config = dict(
    n_head=4,
    d_mlp=704,
    norm='rmsnorm',
    norm_place='out',
    qk_norm=True,
    bias='none',
    parallel_block=False,
    init_std_o=0.00615,
    warmup_steps=505,
    final_lr_fraction=0.0,
)
Each number is 500 + 50 x the weight over its row's rms, rounded and kept within 0 to 999. Layers, rows and columns count from 0. Numbers have three digits each. The size before them is the row's rms in percent of the matrix's.

# layer 11 MLP up, 704x256, rms 0.0984, rows 205-276, columns 64-127
103:503470401444543426562532402538522495498492484543424443383423473525510523461457536557501532501507542459564522501610493435506465440415563501526551467495492430512536492525484503519533450516523599
101:466472497607496480403498440523504481506493584461488491494550587547457654533538499527516565443536528451496566443519584452517462606489419527483461393558464546550497505586400480409454489583537517
101:486518420488522495638483454540564583455468521511471520486512464509507508459547464579508429584478515486492480524556423538531378568542416466479528443537526496586468492521465493543378405544439544
104:526527584543510647472535599419613489587477485550552564526491562478547481580518492518522483445501417525512495530468564476498524455496507499483417447475596479505577538508464523542469510527494485
103:492511463479519484381625498518533424560523477475524579547540503546520599528465479590479510518534472387496462483570555458467562513541546432493498513514463522524580450544368554506475527575413450
107:471572497479525449417432446470460515477570457569451444551433518448458532514437504536541496571495482426490505549419507513448478519511531562484587479449521495461489581577534563457457598550544517
098:540338513473488476512463560473440482568502402510446508489394528512571504478445503538559491429539499538509506435514419579393544481539457390373524508465424546416416523487497551547530606447496466
102:511410500494466447474517475494546529505528426471542442551519505532483579521405413548557469457527447426540536484530610530504555546488445531549445572448504592484500440575533392474483455532454454
094:427541412489500456450608444538524523569540471452482519485394450356514482511462469549509512472444542514571547559563522568515448556439540382579460488514470555475473499519488462484550477488478584
107:538542410474431518518582448422564530433487571522565466471512397492565464535470394441544505470492538566574429479490361473504514472488441463489517636540453511527571573506543558466451539403445521
095:562459508484471525530445500526480554444472584535543432467422508431483452562513555477555538502535534507596532446350501561556388418444472518460552445552501423553627480448475454501437524512511566
100:546436498490474438507573515429431450499512476469478488508549509475475461413435404555338506478534428540531513620568485452477551428515507522484480543505568485409604484528445460495447589474468529
099:516492485523543567487523510452544473504522487468440463538551537489446534396458447497425483441449438511520456561539433483499466445576528550535502437527599491516473462480513507519544486448483523
104:469456521478472542382476536496559552518470567501571489575453485379569470504537494536516472477576451491553510477494507458490499516559506471597474517528599515608413413523476556500466522520474510
103:466528435490492416611451479560471461398514549431460573452420516479393448517519502485463453537483441432505534619508602388507517563402499443500458489516504484518443449467431503471448487530461424
100:566435450532420611402421434489490455450537529468515554509487493484497539454576569512473429411499533583428510536495484441564557559481463512469524553468581511476423508547462442501529607496486480
104:545591557566490519532467510514450454542521495452434550467596541526469470527513486517496521603454477489513494591460425500429533448596427469480470590570539436462500529501501475566506507503545600
098:528471530427476549577535513532524516468559556367452522540614492425572555522589516478564499473434446545496515551477470508508553536473454501551530494589605427480594547503471509484477508549516484
105:549453553520507524583457479439515565516541597435567445421569390491494424572501566506550499518563552566518500574495599456530552475440448512582489528439501481488472459502531483496453566543456355
097:503391583515509483535480482603560575536514471557533604525411482593481393411497526509592481446443453454464525538470469438463548493449471550502578462484454515408479473460504478486477527551494457
095:544419439472492524486542572528502443501418570598513487512572523501463474529491515485459504464447480524439533473518653537566478498525515571510641595436559425513554490475577508472497491550497514
094:413494417505466361650460406551475444529492457528416522534592497479505486458465500502475492537550455545506516590526450495482500548481447442430517528536516413583555438480540483448405470546522511
096:464462556556508515544437437534493485494517500548519563473534510456491478467429523499551578509463601488512472554421490415532514586468490460525573520516427449491630471565504498606462489440500466
095:456559437508535450561467526374433467461493455487470544377474542418447404589497568542475489480486427467470494433492632460477537586471510458480493481508409475507437489461431434450377561472505540
102:551459542463559439534525539487602471481593570517518527542543525591461495447522458478481486496496519493550476441402457526486495511567526493412549480487473473562514522532432530594491522489482489
099:583522467545435503447610508550501515439525560579493424502509497469485517511476486530448512555452532498439499439454553498600550516498493487431552464555522482479586440594443578443456415482517544
103:471572544429422464537585466498485545489489619516497520622514419534506568555557424475481477446433478536433493516569611564491543484476483479496524527469436511456520502480412493401491477552459430
106:468476532478515452484450401455459608491514497482651437471506520496594535557487505528552549525458548479478540553551432519518651459430528571453483503487491517461583497564661531473539474479456477
108:565544487579520520595563374494507559534576442508530545549453537491576514529485544531481513608502527519508492470509493480506494564520492495491437490506470529649495528497523435396557468565558546
090:560554497420520560537417567358466415544400478450481507411496439599600504494567520575473469553479519513463574535487541541567463494506514515401565493533537592436506531475525459451467550614501491
097:570544421543526487436437476475496530456554469549490463541472458397497548578524538442487479472504471505534563552564536514568535427475495464427488483519444461537570471432424508496478483604489543
095:499396554579556568487475497551507421458498611555423506470505539502567485510513481525406444469492481529555521474565480500454534521460513531564489511454576458479381476483519541445616540576457506
093:477506538519604449528546482451445451469535538449469452460510532551499463455512499409528553524561498463408544475521405499435552444491557490435521472609437469460596494562488442530398491495460477
099:510488484462490533477571550447448516569461406515498480583595469481519469591537413420525478430558433493474459475405434484599550474469491512544492602452507463541522457479512436575446552534522532
105:493524482443476494345501535543475367547435567475510525512397481492464454485441384509451408491482488530553480426434483562593488527496508590479504531501466539494567500513412410448479462478449541
100:469534488573528384498444528471358497555549471582488484491570472560447464538530529518485508558599521442539452526481604467540528553544531508538554482563507559480592555469380509522498476514501513
105:525435517534536465491461541483444493496491446576481411561486522416485535489547514479488516499496445435500510466506440549508493476501462560511493510473475547548473596526448512515542502514515531
096:514527497524542491461523492560456520509542492612470509560490504506573488454538572523541487481492448492528462540532483481530463488458490541581477508532486486489470457536520567624413331532567427
101:543466482459520526525497529580435522545517446506578552488536565452441504530480429513442505511586463532475530541532603542540479521540570439424512441517489478469517506533475527468431469502540417
101:481470430595507581493504454415468487490505473550542483497563549481461501547519450476504480549489473554476419535565491537470430468454624483536479567532523469507517574483553571531441554503491479
100:477517430498477507445503409483446510467478523583428471458481526516489476497477495581478591538573418552416557444411398431490516556444474500498496441531509531448510544570540560529410547526520454
098:449475527539528474516491509499434509489536474518545431471413355474593474529516468460432499482484541418523504467530587518359422467504546484466528579456421491433462524491525546478430468504475564
095:509401472492388459421489407551494590556579469447483459497553512533521436471447537475483503461613524491535560541441440441441387505411438550533493519450556485505610437510512484489501477459485557
089:491490478514516417539477430599504448551469539528520471518441487367500426417440517483559428572516518423496451577529523479509518590561531471515532563571439408469530504475444427557488467505487508
094:437528426534536593487497485492506522506485486511527462552372454461590460564497531510503449477525493485517522430492392482518437455564529509470368490425532528424454486619492511574453428547585482
098:532517469489560505504486520487487439457483575584439526486570458515400536513484444474524504559457472612526483566442433484489463525497515540490576481532448494496421513433521534544547555502449494
103:483368415450499544431476530509484487558597417500502573421526501550527450482515519546425585535543608536615507446566570544468518441492534500583511511575493507511455514517493559463507482573508561
101:368495463516447490451562501462531500493615529457528525505515592489467504507511523470584417449587555489477567449448523508504485404464483492451536519534374395458464549465510489538446433469551472
104:474557636518567503538506505608520531532504434510467463538398522555510500475521489488521563516546433442472462515457500538430582488512458540437580444567474624362547423475490483392418424514529426
107:611479530523509505524512604483484497451415506409548423482508488499525567407463463521441493581424562479457509512522474568442542427478498534531544494509524523426529540540551538521537516455495513
102:517480503440453509521530461490524511463472519462515498496585517460489439536486452516457437581507456536453540477465532490521415515531445405465490604463475484486597567538458327434455445545448444
110:529522494528417477548536505463536666513489473516519543437463542665486515512449599509549535505459516494372531447587537496507473560533589471510495537541471499466459457592620498438570480444609526
101:427596545477575582578556472408463460372482436451435530530538547547493510485481578512510565515516427485477481478461519508509510444436572506594513463478546569563409385503432443498560528488625548
099:539373497503446595426527535559436375474516526496437490440452495483480534581419595496566565388487580520518490428588510433561545572567617465396508505533456531491496503505488502499493555466420549
094:408487476463530474437552504539437508513575599425503394499434525506528527510527483486418493519512547630509553476547559534446463505490452446472559480560484566472495573601513453586503432466536412
099:556496541599490496543549484503452479517520651523437512383483541483514516518501534527535461585515567498490546464494499510419486542524470498433490495515428537402484503575517549470550525440445584
097:543477462571410498548469415488508567469493513537441430508505520422432534522572434529500565404559499476503496528430481526442355585487526530472453455495476456583480451447461536443515516474544451
100:531543436579547363551551478485496498432505542505609493472469480553578558495475521456537514514531487539504493503463400454389597369512545538414470450576547519511525521419465535449520555496532576
108:473489494492440552450494546532454451484598551400403473495540459423529543459441510461519574469482506479520478484534520567414421506486476497472457399444477405513496489531475576487497509566451528
107:509480427506482531494506433483452412539359549429488513454507526548552445489565532551481526448465396553556535450450419463501540443541562491552538429490509543496371532428515474488518492530495458
095:574562565492548620423534517418387429542462557480543535436439508512465524475508495435547549487467548518466566503585574453499486475592551457541567529586473526413510511538513457448605492506552490
098:543458464483536492582482561439437534452476397556478414406472518493495551483440536524492454586495525485445525540468530523548537502438548517589573562588498473436519532469487430500532456521599548
104:500492447450554444517455464448498461472454442627572503462508467444464422548511481470510545590451476458553505563576526485480494533526478420559493488523466489461411468407505540404613478559593466
105:491444506472513435495504480463515524493586463502432484504529521541481482467430540483502560515456450564432558522446530533411523421469485427466541555533595499577520512522556595507558486457500457
097:505586449547603504499518519501576441527450565473482451508412441473553592531428436508534540513455497552468491659441531484480470493430391495506455469481550537497559331458504443484487513466574512
101:529480498471496488440522499468543581482611501483518535520567486527506503461502498546489505490572476478453510464586528607442454494538563548434519498568462608570579417432470457383542533504573509
101:546558470502525515465601592475489442551538588471514579495418513495511537521469558570513579530476480467474496426495534501518503480513503497512435493537476481435533494530426413555474516544493516
102:495518610526441569568445510494469490537445526503474541529445521612423439489592558550521521523456503440500517483504562556560469466375448520458550422533434438543436472497532516414510452542488529
099:577443424488526556517435468483484456561457448485365532513545610555556593475499437507372483471492556528530544516570476466527505511545466471503434443456487546515533381515508532448545552595438561
100:569485536570404476417527495486470448456487545447526488493416554566500551503494481534491576505502482445429511505493426447521415558462559496431468544541502565574451551562509471411502397443484445
096:447417579623521571557398568516479416447449507537540573528478550506465566483499440436433540531510429416552504486473526478639544595550445534478463519654416507501460457497524466517503508482546476
113:502498484505534557531505555463431503533513425474528521527570494559591593462425517494433477495455453520425538572536501565424500586490562504471487454565431550499439451443438503496424565564474571
# layer 11 MLP down (transposed), 704x256, rms 0.0928, rows 205-275, columns 64-127
101:417457464526548491492439486463527515529534417481546455591590517483513535499474504486456466576494466556451477447525529456553550530530431531545496520530500484540432510552482525427508562536513434
102:468570483514507476437480479477557518519590512440499511547464468471454546512533464434425476457504504477526456487538513531467573557456518543459521507489456550552371452511559562469514458456535516
101:465568423495468478459460526446435481444589557526416423542415483512479543493517554428414575523470439552520493480600484471449487456540553520491566556481546505528555546535516390583557462523467502
104:574515562437495515498558480468532478484392490454557584577588481564551569481554559512448557489473531475529482502496516528461504492515547461482437476346639545503525458444404521535426406563554478
104:584424502554509531499506538447467449527474494523484593484494591457402445450481417483489522544468407598482484540421490534575518497508475566535585542518603529543536514395586541490588483482501504
102:435486410442494500510495512496397500540531437413484569421444524428493469550519481565481422466511526533498405521484413472523456504467576524496533558397591517563488539494549361489529435577445534
104:391463601470444574452495539489468462496427466490503544412575540466459412448445462540471486410521427511499512568641464481620550530556498463441485490493440503486583522508546542477561512483446523
102:495547524440508495524374483495536597502546602553505415449524534580461495493425475541450556511467520493351515523519484524510485464486444456565541478497527542485479518458515536491417561463506619
098:410488513510462395444498561565508414473470519464518561517465491579524436423513474487511474464479399530465540449538489533499435459539462585495452534506516499497482510473467449443520480548499499
109:458468447508501526568475557507479502501587489586456466490434439515578537525500509543509505549494467520565616511538558489525408498469513488560491464593472404542560541549606472436470550576415430
093:586574582491518575516573431512516519531476517489494538447508419455502487486518490500549539472522528527485487545564527427501530508439474494525492521503496514513470464444559542421568477481457436
100:445489534593546528442451449569629515501526464523523472466462510515524440489525498533648537502525496534437470499460374536495478514449478473405493487379468598583412404526506451522456528474485516
098:528510470477614520527427493431453440522445455559487508430487512532571594585521535532517472371384510510436450511491477534554536563533490522463465453493465548497521554522511508521475536515396494
097:475483496543524568541527509505475525455497605532454464519526499515536499448550471503446567496510447512513482482442487545594629396442449455513587413562519538515476599477539569481516506530407547
106:473535434555501365559562526513476491506471520513476592518581505550583428438526532502501461426534483516481449510512446491482489457537460409455523505551532433485439496459453482570571476458463416
102:441679551566499441515500557505533470460525576589392462505466485500557547552530466511485485482418608418565532529507519502450472463442551492423465515415527541434456516557537428553538437459537487
104:455468531424527494514540469501441380491496420473594548599411466508509508475473509572521468494520532510555478567548470458485456409499589499478510532421374508415474435615521552457443458446502477
100:607543449547525477545518528501485500480481440506326500515541511478552489485505543512578423450479549534515495409525409456519506377509464497477482577582466512559405485512480474567466414615430431
105:506510442493517567527385465481579488460474446533499493469454476572515449521443513481425431466527430509492554438485497545522416450542520593523474551475443511469488504417404541556500412514470430
100:511557446497540540468540597485377535408596505454485453504453491457475501448510480533476642577517509494485483640450600450495473472498503506512476462544472509559523491584503441497427562553501496
098:461525473438531554525469464450459516490451551512468431546515471522541459458476549538480485496534342495521491513610509564521473497442497505572451457487442531556484495487426424564539480457435529
090:476541491500573496521530468484443593516548495513440471451534454532472462537490546463395480476492484480517485513579481470514473470474538570547558429500449521543506544449440548489484543440413453
096:557482558477520509515480472498448536512551469466558567520450438529501500498540521489546506473535498463541436476544529470500492561410438482563438481485630461487431558499568493408524513491490540
096:495617511512521444546496510499390497557530511533481515484581523555539547469506476643523499540551526467526477485592419500539491516486513481447440455495503401498468449460543406472538476365433499
102:529482445546475471517452526533457426517534452432428526447521471485534458589478542517594442507562466554467474530454509517567577568373519423469397584513450616525496451503454489501615537488542444
100:487408513501481493676520530479434519581462501579515533563549513483477560366495471511527455517483547522470530378480474477405496578595496462527462527507463511553470430537561491536509508515509454
107:504551568604499468484528515511581531399538537554537484444582482548426559491477561484586468537619486530483485459466470422506590596475474531566510517531476542641526488503448449514442534573472555
106:540497479468488504514497422482597500476514517486513543503524454544540522504436583493499451575530417462551481479538453552543469525494513493516589538409469515577547484463516608521524493641439528
100:428516481495426471434461474500439518445475512531530482541493509500522540455486546480523474416543571482469505541471546590513491657478412465587558499529590465448477492463496579520496565479537567
092:488476535539520399411502455495500529531589615452579485493497502492478589554390554535523546509524514455465516523522471420379555620555483562501409613485496475496463504458528510498519473425510529
097:425535495539484453467524528515515538570502487476555491434451525597555428486574514512429565464426514518394489445468510521472467443496466434478568490491463522457435491442556465511436546417415511
096:495599476441523462470466457436504474491470509481526521501431545573516419542579509500466588538543498509499434541521541516480486475547587489587513466512513482404539407454484528505430517474493545
093:459506519495455401541515434397539530586407561428487434463502556537520487610505470500465463465459438397499475456538510465527499445438454501463603507463492529588428550477476512467584501555523501
095:491521438500515367447523622506440469498378576470491489525500454568477453519546439513493545468509465554501486522483577536479457521460444393511550534495423454437498516465514456446504484541503461
107:464521567492475589552529536493540546567533497413381457482490519452553462488470570491540539389503474424455505524446480495509472524425588554542545487674560531506483601498501462467471494522523589
099:549573514592435477497546514560456493537504494567551484449515554475487490600490469558435459451463467487575537439497389539489522436611528470494500452447446591457492511595557450473502564451464448
104:470554542488441562522446511490506445482539574339515539433560485421511557516394459512523516591518596581524454563515465395459501521517442531468530490484536523552398436527468533393458554546571494
098:412460577458536632484446531439515564547515485521515505522518544492522490505546463529479521518545527531363504509483499609460548487509445521617493522445560520521520558527500375619550537553552556
104:497491469489495465463553432511460471543478472511400546564458496538428490508480576530535534528365460534485469512459431500461524444554448416433567405463547605537489392426449538485499499494474563
105:467392509513502416540454492541444528483535550486411484476512521520564539414485526465540494465515438418501440445496580444610512477535463546538522433533450514440539467580578434553438535560436494
096:562545499475525548523498517442508440484423426543558551574490484502544450569464505452498463523528592531439461508492504567514459518604497510559450478499510416438522473482511543543463515482557459
100:412538473494516532509451446392512547515547406526551500483442526552583508563528592484518513560490532556545535534512515438494612484501465438561529532430437539553503578459553445570394492502575455
099:456482514454504577463414531466559526459559507419418545495488507444428570449474464537486460586412445473595455509554561446593604510424504512526547458455518476539496553510515408523424461518524437
090:509433533492448496471554437396518557473509481479468545429516514507470546414460419614496505506523451513473512493526416552444487476563514480477462485573411610507456500532548507422548511567515553
100:582458560509462495507541614514474509402461541379460482501599482525502505444371533420552418504474557496511479509439560532516566527517532532471555505530500473575455489536406428464487454541460470
098:402483475544445479452459486460488489468530507449503437531556500512516477465538482520479451531403552524583518498542525549507503486531477487501509472490527503502574482551569550552479408448453458
102:533584422520497596512442513465467513472464492483550464473447553506590535472511496538569558532480487424567491566458493460551480486418547458459471509531434470554499501500453490426485531560483535
103:513612504518479481478535514500392509502483430573436454431453518557487528480370464531521433561454476586473505447489482493542530504496560459406531537607544495498559539480544475549550490577496473
102:471454512550530464551503378474531434497445548542510523539547450515431573523475548518547504533573459407521480542511514537497550464480575441475507464512528582536541524489455498493511585505599537
103:537560501475424446495520477468485531500453478551442505556419540576533424534481508511283577425494418437528544474522462441491415520487459464486456494404481520490477541534516495522502463520502453
101:405495539449420540509479473476501476482464530450430496510525494599524559454464489419417463522470451425505531536560473541516501444489490460452538491519503589570499447549581486569527372487565550
110:405563590404470437401509502484499519466508515449490610472493509499565466481585518464507426489475461524557466583557413505481533533430518533622520497522531407462433484503541509523536443466434548
101:581553409483547556528476427511430491460482502482533488516526410504484560517455520393491552412479490539504505523523418482535437385470523455576520529558481533498562460488454534449563495545494444
101:478508405440552407513496528546443562528535537476387573447489561518570503497629433579524480532568448442552491512490487519516511561453507472537542480510506480412361499496462552518570427468415460
091:370483452396522529443425485484429464472594434478425537568428463489472459548431519542485409514539494425439470469444527504538462436488559588496452464505469476533519512470459464470486523462545484
100:471506456506557512402351493469491395594422480567527499646485464528556478504560545437511466405491469541611535479536550459491486405574530546550620428497429523544541465486472470435500485519508481
099:460502552552402471441519534472447521452505564599518480465603507546373532469408568437475401476572481543564466460583562490456573535547483446503605564563625524574502514555442526444400400491528532
101:379416540502462489560485572462468469490529449525459503494536582485490373472477514562548414513475514579442553450515433490515478589448467487462582529449471525534510546509535524487479396557529440
106:505562610504393513505458582507557535509469530566560559476435546490535505438499549461469588412487532499503419457470440521549456502504525546483547433512514507457486499462450453480422474485505488
103:458427541506573488467567470521626445451320486449486589419440451515447578485500476516530556484570437619560510543462477522434457502547469479455566470442551527510418464561501518383536417541457475
089:525505577520412601475453520574528521479437534523521497413449537448505436582524486549543498484549479580536563540510478562467528490506470348511405506474527485526469524539483534539474567567408499
096:502556459585561602427466456482430415513528642580499447526552520462481569483498455534484520477388527519564424578423450477461534468506491492423536488405511526462497487529543465567462539510505535
105:507463549491550480542459488500467589564418534576453522599486428481486541482561463426471497495528517416448381461445555521507549465534457458526455541493468502527500578398491458396491513446567428
102:516543429498542457513564514453429554485497522513547543425521497514427510413494529502413432393468493501509502416498495525556476556544564469476442505429582450464410470467508445450435389505525401
095:506448521515552521577444464596458516430514482528489576484448477399440567512467525515539488556442538468442536469518513555460567537510478537600521461484539521506447462566565470524413584489440434
100:485563474462484502598515502486432540442451470517425455551427462526505570453477515412470557459487561493523549557464575504515564461461497397466593512474535541557379501520474393458523512526537511
102:480638562503560496498534548564558484567547411524425509558472478492549563476514547434507473480531585553578454577464460538450477505587469483478559476504555357473558475547501525485532551545559535
104:397468476439446635434439500500555456591465504463510510507431498501496453537460508501416505496463510535498515500508572413544582538589476449486548566522562536500594486542451550542499531480535511
093:537425443480577486530470466433527452446522482531433443525536490514487426412571526594500403531582418477500494547433477485474471518574544549523582407540478512466496518418478502466435514472502470
101:480518463585545607552429499568500486522587605493482494496564482516399561434442533537543561631459468521508460533504562476510528527533458601555438477524480466481471665517564417511550505466516445
100:462481428493587465543499506552556564524540557494553416477396496585532526656465583416474517497528467488526527476486567469567514507457550501477490480448572486512484539403407462538471539554539586
# layer 11 MLP gate, 704x256, rms 0.096, rows 206-276, columns 64-127
102:447504555436460569528458476519469418531433508497401425516443389533523435536568471466419458498588577434552557617602425572410509552504469478535489375496441509449521437519556444532547548495492477
100:387537483524448464520504540506492510482496545501469504454553431463447465521555492545498490461496532520563532583534471490544570536541515492463507484555539539557513507464515398529454542402450624
103:513563380428452461534493418465488571418481526478452352470535508394480455514475507400579461558511499508609524544602442552478537454480527547453476427549477508420464591522477489446497562541546511
101:533428489571423586500410601507520543523441514413372431439508495478481603474489524513521473536459556449488525469515573498482485553562499520545481480505401537649524531511458460491513601496508518
102:476469496480520453504538388510456528593505513509533520434525535514469450497507590439462504536482490521508537574524519518542534518591518483447452466500526464520506548504568488487587639555420487
100:499497424463494497437511488442495411565493513575542466477540506544494379524487470398487496492524517499587690509543445462590562471570473535501485554527488499558561498445455534443413480564492528
101:509518469560519508495431498522564593529503528494521516398418547497503559431488476541496459417493562456543548431524500483522445472469610501554509517508452557539534474454436443563542592575481575
097:529456363509522621524405487570537496498459503478484534498562454539477473468475499515548483562519428526553523502461545480449509551543514528464557433450523495566486442423485484584418497535608450
102:528523550494486438546459432492576502460540502544517528502517531543544532469585440550506502571484518377582571504549520550497512508417519570500433429505481466554485544483588474502454558579507528
096:456520537552521551478462507547446397434594565514481571529484540574566600446446549485377446509505554502537589562527587531474575517537498582522458464550505560454541433525497444567576476514518440
100:491450482545529466578514521634494459468587520416445437583429498497511537479491481461431546509441398459503582536538429568544542440521502510463421511557489478449448422544454615472528499574529358
098:390516538471450468488553493492450565559442574496582539481477489524470505534480579607562416503554468486541506577442432491532468471634571444535489429520539492513523506538430548492499407472424501
102:473467510348602418504555539484515496454563482487393552481490506545556507455441505545522514460490509507591560532488439545497538504457500474568530514458476544476559490386513511509450564554495482
105:417545513436537539585523513533555445520499439540514481561695559538451526421493534526481528567463477512516475490467365544556566488558442514525529459479493465554596497470495582473509483561468523
098:456597533492413498509391429447481534538591483446483471385451510527397430447361481532478569500460526433478511536544517488484442427553501501451484482499560537521548494540514551439566447522500515
102:470441511470407534420505503568578527495471488507495488508516501415474459606419428470585524548461477576528513518580536435512590518575498453519495477460474523488424539472493467436545539406429568
099:466508412531405479532525548549422464477486561482496462465533523533566491512485522461469457452468556471530501531442547520501525503547459536470531488586545464439464555433482582451470499541493451
103:399462511364493517549548541583493405570463486459559496492491512603401511476490486466478485477478526495482489623574584491581486417577476496426499536523383446542539530482497397519444554549410415
099:423637519555517516524460438544488463509500535491488530504486551468552602425472561626512545524541580473535569514489480506455396467452551465507431410530580511523562505474497513446476499481437549
099:467533505541448581500505589436561500505508469537539486460425523499537605464552492484476503481509501467539454496469436576448523483513523451559457478594503556478485514512435494511534479539524442
097:384525476527471536509573527546463439534470531491368477506475521493472447500484462596397530484466530422597569553483475625440595493561451502467488460518392467541485486463476532496375519557413394
097:420395493541498531481510431555494525578427520514538485483498475498530436491487475538503508375508568433397527437519617521501479507432531474565519449512497528584468502487460464457363503564557436
095:478468537559469509556524557612581512483487464426561537518530460429500542455484529520546527435487459525541475598483514512510523468563461438475512483521474565550510502593482442502495578556434413
101:504517473458541534520533473457387524612489507520410419480490533578509489516432548521473445450368489511528546429581475490560529484581505542593522454573491580512472482466544527408593421444530496
100:452545535505535517542436464527537488601407486530611554595541465480559485554562545510503457517568549326543536539507453546508489653519604466503537483441465428553490403444566532552485452586501472
104:575492388470557484535548441556439549505519410463518570582490540530539429468556465515460397537491468527472610442473548558549526457512553560527525430479549471634551414504502541500535518562447477
105:554344468460506450484506463506513537578567425532492441501469592449660503445504475508501433451514479522503501563430504482500476557521546547476442529521520458431571491428551531551487473550506515
104:534498433374519566490518532520530540533495542520507536513545520497569461454476485512413477538434536611506528458572450487551519379547488493449505527532478454565618454504512562496578537469522466
094:474495510468506503570572452541492441542468469617394674514465448549445518510509560670503593523566513502642530430502482473479593497562465493494479570496487516499511427493516521547540517507501556
098:462464560481447515511526499452527537535535524474464578577567484517508435437440480532456424370453523487478493488547485462495531453496447430527498551560500497497507520520531444473595511488468551
093:459494523484488512495473435531400541526493457519568528640548505507578454447489525483482453391565525608504516466485426436514493581445540561489495473510536512507429469387488545498398494458418470
094:492555504537521418481562527643535460457454508466424520527569465530558568465532419472503417596579565516535531522497530481482524505546546539477528401566434566477559574500459523438461456499483482
097:479523503520533566569509453574463465492580578494496501498468522535433488426506541585386509543477554495473563539567531497457512409552517489479462364576482615511488441497489543415545511531435522
102:512539472527598434559506476511555463482471445544409525529476457562538547529506610527494461522566567473460573569494460591511545463499388387407515538521448495569459322431528556437506535490502420
098:528490531448502521435531475466589584515471557454493400561542572511544459438507559489395507397468561515407536539443456526487538496494564481530568538543505489564526451457473488484375482548445451
098:452572467559576460375490539516567488589444508460556516511500442507550535511479500573544546489498442449438537420524500574485521443560458455588508453452475514646481496422439468521518480489543490
098:495588509441429514490568478500424533568461537536424514459507556471575509478472566461546454417509371457539559494534453548551612504577560425468462477515432466533468413488495499583564502555463462
103:610469457560431480521506537479536517566568627480510538504532609533405476426478529534530558501428509494585587540523507475509550542513476393562519479427470504582455493505558421550565544462536527
103:430431495533480513522535512533479497519509515486475405485504529619430463501528519447439420485492457522486509508481554571542563558570542553554579508514443538569546502555476476580646469495454582
097:547458534398407564474401477494584470560595508520517584551438440431498455569480525529508496478470510423551529422470569516491464492509536518543524487558481480495506444489548555496432533552477449
099:502490519494518511509487371503508561422581448441493519375507543532510548563497509543569546487438466473487533532564387540474531440580444506528505462499485450477467426521499566618510489532436531
099:503478505496446413536475476538430485627409512461548507465473455475563502486508500487460456429481522575437566457539444466416580605564417437515521517539456467525496441473387526489454516490449562
092:505518463503525525554499498447443491486541461460541528429566436543624541510557502449457527446531479464524571411488486533534464453538467485417517471460454426518479498462390507553450488538504479
099:480535544538514454514519522475399489480431518514554574502492478617515450462560620519555483460457586549527581587526434564598611551632513471501473536463472481527586554517533473494496521484467470
100:487521386597461514614475529473518567479495524520514489529545593494494458467483411478495368514476474593506501496508475553548520472566471430466565448438461503534464506486592484463507508502472495
102:446426498496483532518457456449547424588461561485541577488505556533462475460467488478507438486442529505525538470602391465504523511583556535482527413526465515557458508490491527449548496460446529
102:419505436535490474451540480590426416439456516512508493443530463546474563421498455556457438498414538423446569579567505529515479509482557443578414507493498520545557515507433623500437535530491516
105:517522513589549440505491546521559574520434486550469548476483495585474552473536529460488522545530511499451516368511525619495519421522539514553527506550487459557603537452547541478523568489476463
103:460515564530512431633563482514497615506501538559600411448506547563428521504529456491424486557552470446429536515514436520526506503502387523566578449453531485426531591468554628500420523473446428
102:421499547439474509498526556512573550531563508472371485502608443472504360520583626504488448465491539460481576424518449489446558431482396473493469589484524595541572480520575500477435490508389520
106:470572546626470409449489574593563522557459491480483553524506511544385526480499464523484384445479605481493567488560452488512491474495483552508591501561449592414475467418628506512377589429425382
101:473538487530510479508513557518508528441476556508524367414587453518518512549437468661447506473533457522532576586465477482485521491561534541520481551529499499429495477460452635451448477500520539
101:496545514505545548567560555539475499436435459426415526482511401535569439487416492505470486476519598448589527421538398587431524530512545454430569544426485531482489469492545509471468521586367505
095:526509446474452546605509639500470486575555495599424520565500495601521456460375477495447475571400581564515539501522518531453556495555532462547523544523507556482506428467529468451555504417446551
101:513565424530459522638457491411504521488470519548421519559529546502566568495573412430529514512541415512484529502476462515380470402458517593500519396519462494545600409476411513491440445494507526
098:503490450475481533418462532588540478530533508478487594515582409478420539552505533442500448528496526495465440454484531436449612442560486446513466530439493498535467540435537467563499516570495540
102:444517485474478468562525537441460502482592505451410540425473569485523380506480552600463520522496497511416544514532452534503421571539410513535551526549558442540535523464493532537525495521555514
105:474478496542462517546444533482503539464551489476486555568580406509390567489470518437463464499474536496506526377527549548503549504525557479487415449534513558365478422452507511494560557533512432
101:501548562430512505548453436507477568478497558520485481492510496550563457495539496526442411453488492548483576508479388603517520496459541484493480439552476459522543435440502564534422427501403540
097:443584476486518513515455490473449643472510568478479499557506442505496524486524504534575441522489526478562503485498505518468552383495510467545489530473482390511483462477574546470414569514558495
098:556484401464506482554409530571569519576440497493472486483521436595458483482438488502500571473504533549557529549561531502472489495478436516457469502453403499549425430589563491527479545376441478
101:481511593568527478509545513516432492494508477436447517571597465480521511502521563470414500482542463458519608414421444459531527512491541583469560472481421518499631544546523500548438444507473503
103:588522506565484430442543563443555494446464467493482481523583547533367493458420534533528449503505532471587562553530505519483474441500485523477543462461504551481430475450609570402503507514483512
099:523584531492494551567553532441517572592626508424534480540517495478537504432498543584453519564463512466464478459536433501555518557550503530445486570537481484531346631470533482524511466501375532
102:518463467476443492496461466499607556496518466469471457532482468524448525468452496459458503477458564515393596403442503526486600551550403502474492539508508450486545539490412465537504527410484527
102:426541516451486425540560463499473597554529476480457551545519450476417556471561535497503516547515540553500545450553521533402427431598531548498548501479561516482473551496526545517482552575542556
101:535507630448489562457476434503478488588553589550387482433518442485486519501521530603491554491485556395571626528617440530534524520555491512531500424433515491492482414421516553465507513499501524
098:513421469489446496548470491488490465589502470529441543533563552512526506503507459535475407476435482489476548562539618454439556553540619546560469487490370609529446471525487474419465536564460429
103:458529568484437415537523548445468545518511607429550498499567542452503508467534488502514388542562513525570485496501518578440552411507496471487503445503435505472513419473528575501493497551416539
099:493462487485506536510555538622567503473488553499552432553586513495482440458508534521436548538452653514493527453458554555573565480552572465532530491536499458557457536462501499443537437512488542
113:443519491462435510491509535490474524503543509528460488492540524459544497476463536628495494500497469507508647471489412570433536536545427446582514501543406580492461459512473552582468522528500584